From a checkpoint of a small transformer trained on Wikipedia: MLP 384 SwiGLU, rotary positions.
Each number is 500 + 40 x the weight over its row's rms, rounded and kept within 0 to 999. Layers, rows and columns count from 0. Numbers have three digits each. The size before them is the row's rms in percent of the matrix's.

# layer 18 attention key, 192x192, rms 0.167, rows 10-59, columns 0-63
072:462501525541483539588556453464537429545497438447507485534514539498509474555515512503472480479472481538527509502577585544591444455493499481471505513451497489507491408480561490630508503473481473
096:530528487461506403489483512508548509538451588506504534394505497493477438596506473481506447454508527503448435533526577484477504546531477492443497534524395452512479519478521539383471517466544481
098:497467446424546472485500548522491468543404508497488534478533553454482552464473438508551493490501456585529492532509503490438470515556505484449492505556515544549482519546555523502484483501475555
087:410501476501503597541480541503471488503446585510472488505516473460469564522447530482479465456432483430474597406517509537568450474586493521517510446488512512507502525481358512507483494462462430
094:457515467441546480516525510460436505523477488514460516485496530513486494515518500541508517450440469511469553439467605480528543522569536485480559554476463490532531500528524508486522506570483468
094:540566465419517495476484484511516545485492412514448535498509485544554522457504470467477483503480509567481431427520582478478556509521504498551493510472434526477479479553523608464560488509488473
108:512554419517513504399469494483451444559535461486529524538475506559502482543542477577462503476467473505474510545519483476556475541402505542494514549498507490517513509573500555467546477488539588
096:455365423494445474478574557499508457470474549543458446423489522492464497493478561512456464502481479418511462539524515525509527555485517449520486499545488520453469485483485436547534483465468543
104:492459469503499439458496468488457491498500485499450516489474493500483431431543564572506410549473495511507532502462467513509493467494471585514462486550535530475469440510496563412494504588556545
119:536571556554435462515516508497467505505478516543558526515517484521486412527520497462522464434488556435459532476514516541469490474457496509425519563532481483476509515562531553483544539562562495
108:474561490583529546463468530562476462477520494518474470435598533559496503434542511445483550471557461533529510457502557494555514468482505479457489548494525430514543564525446514466528504607500533
121:549432465420541525481479485497527496510510520611488463541511565458610534498490476502546588484447537431496459547512477521486548458540470394507460506519536493512435454507469499532532447559468521
111:433537445542534553545490460506478495446504534452486525425470489452475491540492503486489471495493494421471461482560502462503483522580500488513549474525543534517489477525443483432514500445454577
126:481553469543438456558489445523475492544499511531471460465471438489405449494513419527498574490483505493515541541540479515585506509520548536436562496429499498514456559538500518515497514503503432
118:466443598464501509500494523547494490530525538473512461525444454507412506501509487528508480466499579535515504501509515410576513453495518503491450481468508390482494541509521457429503487524535431
119:486485514551521493491472463574506517528397523461465409543420417532468502582505431598517479525410514490513568522472584567504474449517462520474477485527553508555460448512458572560458436486425613
110:533517529527487518421494473527486483518483482466549560475591466425515576509469499536536538498478463457465496465537496473484488525449522486490458507500481555452519547413500441415560508470478564
123:503498607496473572520443525419520570485499508495479547512520515453510525441538505558560444519428474488557489507571488496485471517546495472493507450487591487556512474487503486524443501514473557
107:425525512550501449515469572472486544478500412495510516522512532522471535411538524515555482487499475496443503495474527536528507467487483588528496431537474503478487518521513427514496531533427459
103:506552440448490436454488490432561510508515565546479456510448422501513541472547449454452456462500439521445497547457466492465507604446543425479532563499506534545457433478513467529486518525457530
113:590508399528475453525495510543536447473563449471479473501474550533560528508508546513486466550554493473494504493452486485458532430435539377467510456486531527565486551538508460525500452519425549
129:494457497511479523472574502401551522511544486484501497490498451474486531526459527465519446465500425487516556511493520564452488587541414514495463465492486490521546514427468512470423546468502426
063:520453482463526586502519471456410561437482539553529546429481446456463481539455514545488455507528448481465460533470523488392464484483504472510558484533568480438554517474458504469445590556427499
072:480445525477529506486516544447495527577560545544488545431474459457459464494521523512481523497507525513483482516472516578388515492473407496530443508501507495520429478429507520524473609491461473
068:479588501593515477486482540490501444505504513457555421500550495495502471519514511495472495547423497542494521503499546510458431566431493477522388488491553504472483510483494512493538526476495510
076:602493512504468467461519494497469486497531464418523447444492531464512544488510536527481560500477447467488576491501459458365478462598526515448498544420536546458522497452490509483543496603488545
072:502503480496535526555414543586492450451484513519538555441506508446567605486508432547444522490515509480498526495543504479599526483563583468525511486571482463512454451550496537509535539485470497
077:461446562509483498474500464491556452497537436559527537554515533527412424542483621485477483482482487558475523512548450498507437546497507484507536452535474456510505487466528512540522502426528456
096:485508475502451511481487458459499501456480497494450454453446423502524547461515543532503491470509524469509433474462550518382465560474506460526509474483498475511414531496501499498544464565606536
078:512518468482544527532489498498444481442456534441536484455560528493483467514456472476467498548473506497513534517564505491482485497503512528483573491529504436536507487491417527478474547494499487
092:458492473422489508532527485568404425415480542537463481469468428486424492487462462459491471485511543437475526474520534496455465454478500501532442502493531514496515601472406532506495540466499493
085:508529510474547529597528538492421518457583530491541414488555487448482560450459447474431489549497542472491504440504514584548544502552472533523499483467550502585506483461537455537536512538518439
093:457515450502498505495549493542502501466463570478502503425488489539456542548482490500572473479500548489483488479416492493484476479549497466512476521505554458501536438534478493441500489500496475
088:528452519501534516508570470465521469439501574483513482535393515513544522479520490471477490600505529526509397525504598474514537457539491528532474545499479564477501554501514531503500485439577465
091:520525514511521436522504509523489553473482547502581509501584519532495470508468351475454444497505606533541511544489497513504472584486513460457480538522525474491551476482540590562478464505505500
090:498509402464542562537484509498459498530499542490537518595466529515468482572456515533534534461441452503464518471421494523382463491504414480522512516500506542529474509572480501477516475515475517
093:462544492486551552477543482471493538533493476556531517536567478539581419424469484499543546539505525534423481481535528457444481456476497463568525590500452555463482545486526611503524555472489505
096:505484492470472538495493489609518531427471528539463418528534554458539493531483486462530481494522496484453528506453532500497488482457525533474502544571498511539516441555473527489493501437495488
120:518509478501470484466556429511555437565555455553524469491545516528514498543559486565511527495560573488522514571518549478516532494465546473508523578528493497486503496476565462550567493486463471
109:486560448486537518616451513502375462536491458532445494495531486481467498537493520486519480516485522468486574438495533473465562454500479487562478524503502453544477511589542530476525460569455524
124:450463504553441506487460541503491545538574460438549535457499498494571501545525500494472531478494425461563499505432461454555496479495466491453482462457479535511483472583515491535499556466434477
114:511542580443514535466479497588517456543476501406501507546521518465507492539525481527453595480478437478552395471470483525558471463570371523477508442465525560502479459463503459506491554508481562
100:542509547487505528507453446449551433542487485573467536418515541449532463426488495512461449449491521499514490524575526511514486475501500521519503490550507452462485448490406498502459506481503529
107:424537556576521533476485382516510535457442545463490454399525514526587471550472503581529504521457507472520524509451544537513430495534542524556372523477495535462499476604555579435463505548522455
120:502460482554510534465488552477448466486509464467538494463419501492454548525490581546595545484518494474493431498425485581515521595544522482467503501500484529464556500422426447519445507536559452
109:503493510515484565486480524488512601596468559524396598504511529515476451448564567524503494481532501530486462567491494603501499555466525544506496583566542448568562508491480511513451504530529498
123:530508392549523515520562513488557540470550512532471495477510501560491462550535479550576523443516501455468536470535527430522538504420469463513502469495521515521550433495487576537473466504428508
121:520525456519529544516560467455496524528535530497533450568528496421440486466438558461496485509511470462575471505478484457375413545522562558528513509503501472524471508451515529466543473518496470
114:428529475516526587524419531536513529501531487454606584480445508498488460504517455490526539518470524508469550474464464556523613470519530514493512455486485469456513440514583518470476449500407450
111:458520511587525441519522482534421453525517519427430564471518496471537503506451523585517498501496578476572431482459559464512454513459470482433540548469560477405517489496523428542493532427539508
# layer 18 attention query, 192x192, rms 0.16, rows 11-60, columns 0-63
087:537442470422435517504558524530504552548595479511514546492515480529481581523484567523498503480511473458488472476425490546509474591575497465577463465473519525549522531469519546446467496476533446
090:511514500525564546552476511489617558543461528438497494491537457496540491573488529510463570501554520561514476472478475520508517481445496492460544490460446522503486534485497491574520494585557492
087:480446534581508533547505515463487458455519495445488447485538581467464492503481472492441470512585538564498500496427525561507490478449497528427527562511492479461446558548597409580517531493513456
098:536503490429519549495449439422537547490523504543515489481472542501542436493590487504485471416453513469460507557500557521482571474497493420564499497495465512550503532520524581518499531519456567
098:480518551557519484434504491486519470485433515488491440504471604511521520451453526498463421488534491505604580549483537452563495501431542513447507512452524490514496486523471463495471487381533541
093:460465503490503475427571446594558556481493550561496542487407456457499560522466492545513489455439535442485538508479584461566506517503522457464519484513519521535466398451490513562536467527444495
105:448504509445436472507514466530402429481465468473519504473483491435478499503511501526542496510501482437464547487446542524528544466543490476441403503470511466559531554591508551568505461523510506
122:478496472480449534520399581538465480523513451461409416523539476477524500442525500470461511558500469523535503469521454525529514489514452557461524472468487551597503510584486509412489481469492512
118:529504586507452497587472482488372505479495495443542579550505517516532470598507495520523488488487466518470579477490506506432454526492472499456482469500502455444517551544512509482524561478525505
108:419530560476527496506517531559524505493477517413484393518572551548491403485473477449526489552496502521493471501539485527490441440533420528419487588457466469451451552506473467461516496530478512
113:472503494492543558529559510523510498438481471526477526536488544460499480515515508478578509474484512459479512521542440506552536498544528499553498582477532533498562426451571519489459475479536569
110:465552515490505540507469495500479491507486465597477560521384504457467541487555502556522428468484507497443535544485527460427483463519478472500478490541589554501498562559491484478499536525482459
119:534571579495514502498544508511504460458505450476474520499503501562483454515504459548569516584466518454489478541531458443529496507514512511440503515444464497493451558518539460585542491453488479
123:523511565456488452522498468502480454538496532523537535543437567471419503538456530411505557471490517403513517480470512492546459516495456455542462550492514487495509548505491521456485507540568435
129:476507503569507589533502486510556567474457543469538478581521481530507491534501522477461470523503422435541506475489461433451497455483548479433496499530512505541467507521490511486511525457375519
108:501529463496505484503488468525436465485587536482465470430504475464492524554513496572588513459576489553476539527489537441460429456507592402526516399487433522518507529455487463392538568528487517
128:465477490493498584473479506420455519520491486479536509555499481514511477475548556544482379517444470501517572521510509483496462546475429370509430486471504418479572481521555482492448513464500522
116:472493467529478533552429577556452475451524495522528501476564569492473481503509460409536471531524457548559490579443475519511487446504508491525467452457437522498508477532520457539466569529472476
106:532468441500553481475517440531582576535510517497490463518557517524560461513466502552526526576459539515487555650535482562444473527501509471518503552543571500508458464599460532494552521596512509
109:502540521526481492458483478525524467523544553453447562619479429520549523562480529536525503505527417500517542419514477512515507510484501542477486505493455521519477441502460484495495512441461487
125:534494485464495510527506536484606545535527526496546512413553462472490511464502529511502496521502441475535541521537527498486480527535443562535475436516467556537511453396521514462452510507473506
064:459434488446457485475465515489464448558486558414461481555522469508524541506508521478532473504585467493454451445477515448499503495498463580453632496516437436512451483471488466563493374535504449
078:477444400468439485489424602514455428488416496485451456475475505484531476521471472499498561536458441487549557470540457505447474515452476522495467485578500474556524490489480432546531477510563532
073:521526486465497497525498518475513469549446456508485463557535553504523501567404550506458515558453465447539493463503517495460514434512513536527491570445519482493503538475487521490490497564474457
071:494523455521448537550507505526509513502473487489557538572462537410469513559549488548535512470521452462503494509515533546530421408513500421527517539532504493541431486440447471498428509522426523
086:463457515492564558489511539476478475525528508383565520520543541482433530543564497472523451467498550541482517476516482485469508535552490501440429473476495500552472481571569454447454535518456477
085:491507484474457517564421494479453499533519523479492436533510534449505478494544478473452547492442514524468541469521478469473454487487514463413472522532498489519471518517507489504459510443549536
097:475539523534499494511548504500476476477597475483540533457543503464530516522485558543517444511604496452501557496488500502381562512563495470526534456466520415477552489525522504470473543525517467
078:508457550489501386467467588521511542558482428494429478444582477503575485469510543564461553479395452474565484534543473476475537476461472494465464530468523547503497494422508514551516505543516496
085:429543524512494485540507630516554431499487483487464458480501477501497464503486553474503582529460493462504541477506526547503500529511437496461475478564492492519434514498515458518472479499572512
087:434522488472484526515552521446360466428515498466486439513498507515518510554527489488483464511534532479561511509546484481492496506443483516542526438577484504489436468630478412462503507420520516
078:502545479452477512554478540433476519477547515488455466475506594513500509464386511451475532591485494587516466459483462457462441459498420505502471503582438530488482522500484500504519531485609467
092:515514501503481454504502490472466452487545471551503536429548536461450444466453417534563573442480520516580508555438432451562548457561501445598551517462545481454493477409496509454449475532489496
089:489463505548499521495399490505556589494467599501539530494533551484515475625523537533420486505528549447594505474606552488520498397457506518450511454485524464463408456440473505494462524495494497
080:514548502445499517499538548422476428448534481487462528490503472483501515539537498479525562462504484499544495545529456482530523469464504497535400469526458501533571453458542419514501489559554520
099:483489594520492550560524498563522467466407465520545530500466516467563490523467475428507485530407498452537529468544477529534440542536430568418526469501494489485422470597544460489517524532512533
101:573469551481510485443451541489523456453481505445491574514527504457463474536521558464511518504438531555494526555533451532480486522530508491514469512508558440428517506452483447505484509506507483
091:530484497569485489523516472477499391544536488448489487483502504461450477486492522474501464521462494560487561501515459567470496508503572557504573427453510527482520490462489518482448503502497506
106:444508556554493531551502594472542459510434468438435500437508414512514472470506515514527502488463507499448537502507486475492500468523448455483463482472479491480385517519450459467482471508515500
111:420487532480513473495525592509536506512460521495504463481505481521461459497535538540444575471496500504468542493476498517482485495518499565422439583499470459514476545560487449497535567503444496
109:460413567523426431498564509492462475548510494472501483493512538484481464477586519487539436511496494440527429512488478401582557508542495526532446416512528560506530472510548506475493571525424514
107:533500478525473503481528480486458446494508478549474538554506578375484496443417483515556506481504492469584511478534476489513444517492508492561455519463530512459401543507520427453507544472523461
111:547515586475521538452515503535515462466460578468470462473519460576497543505496488527484525466470550503533446461436507454567543484501523595551503449533449516532477464487442515483467540547547528
128:560462451503494514456447534567554495518424417490514492439491537467502524478538543563521498464475558503539445533439521580581520477568482501461495507506506520480557487504523499561548485519548518
104:536503504474501506423463475562503578530486518488421531488553407526522477608504525526522470520533481518502467560504475537493483513482488529529470538495492484560579476462491533501484469588492521
120:484499446524493460493510490510525524401540533504483471499478488582583469473465501464464487510482486468473496501553528502499458501533486479547531538464594481507505403560503584516468491426472433
120:476576523529510518440533493472461519488497479439543423522482512530501510431549554488497452531601451536483494466506485447402528436453537533570508472507500521483495567488552501395507516486477497
109:474507433521576565536452537491500454466464493503497424427465532531488498479479449473501544477527539491476505406485546485454521471536468559398480448470506496550555537484527436458537512516513492
110:470501521536511506480571474542426494449535499480449541450463507465585575474444494551488493509504599518530471512409523455483465508485566516433570430516538474463475565553515397541503443478506540
131:476479430524501465469502507460544452468505513513555480519553479539560549543463486481540513506540472428527544528542561488447516494523517507588458538567490549508497462569516545527484539485537513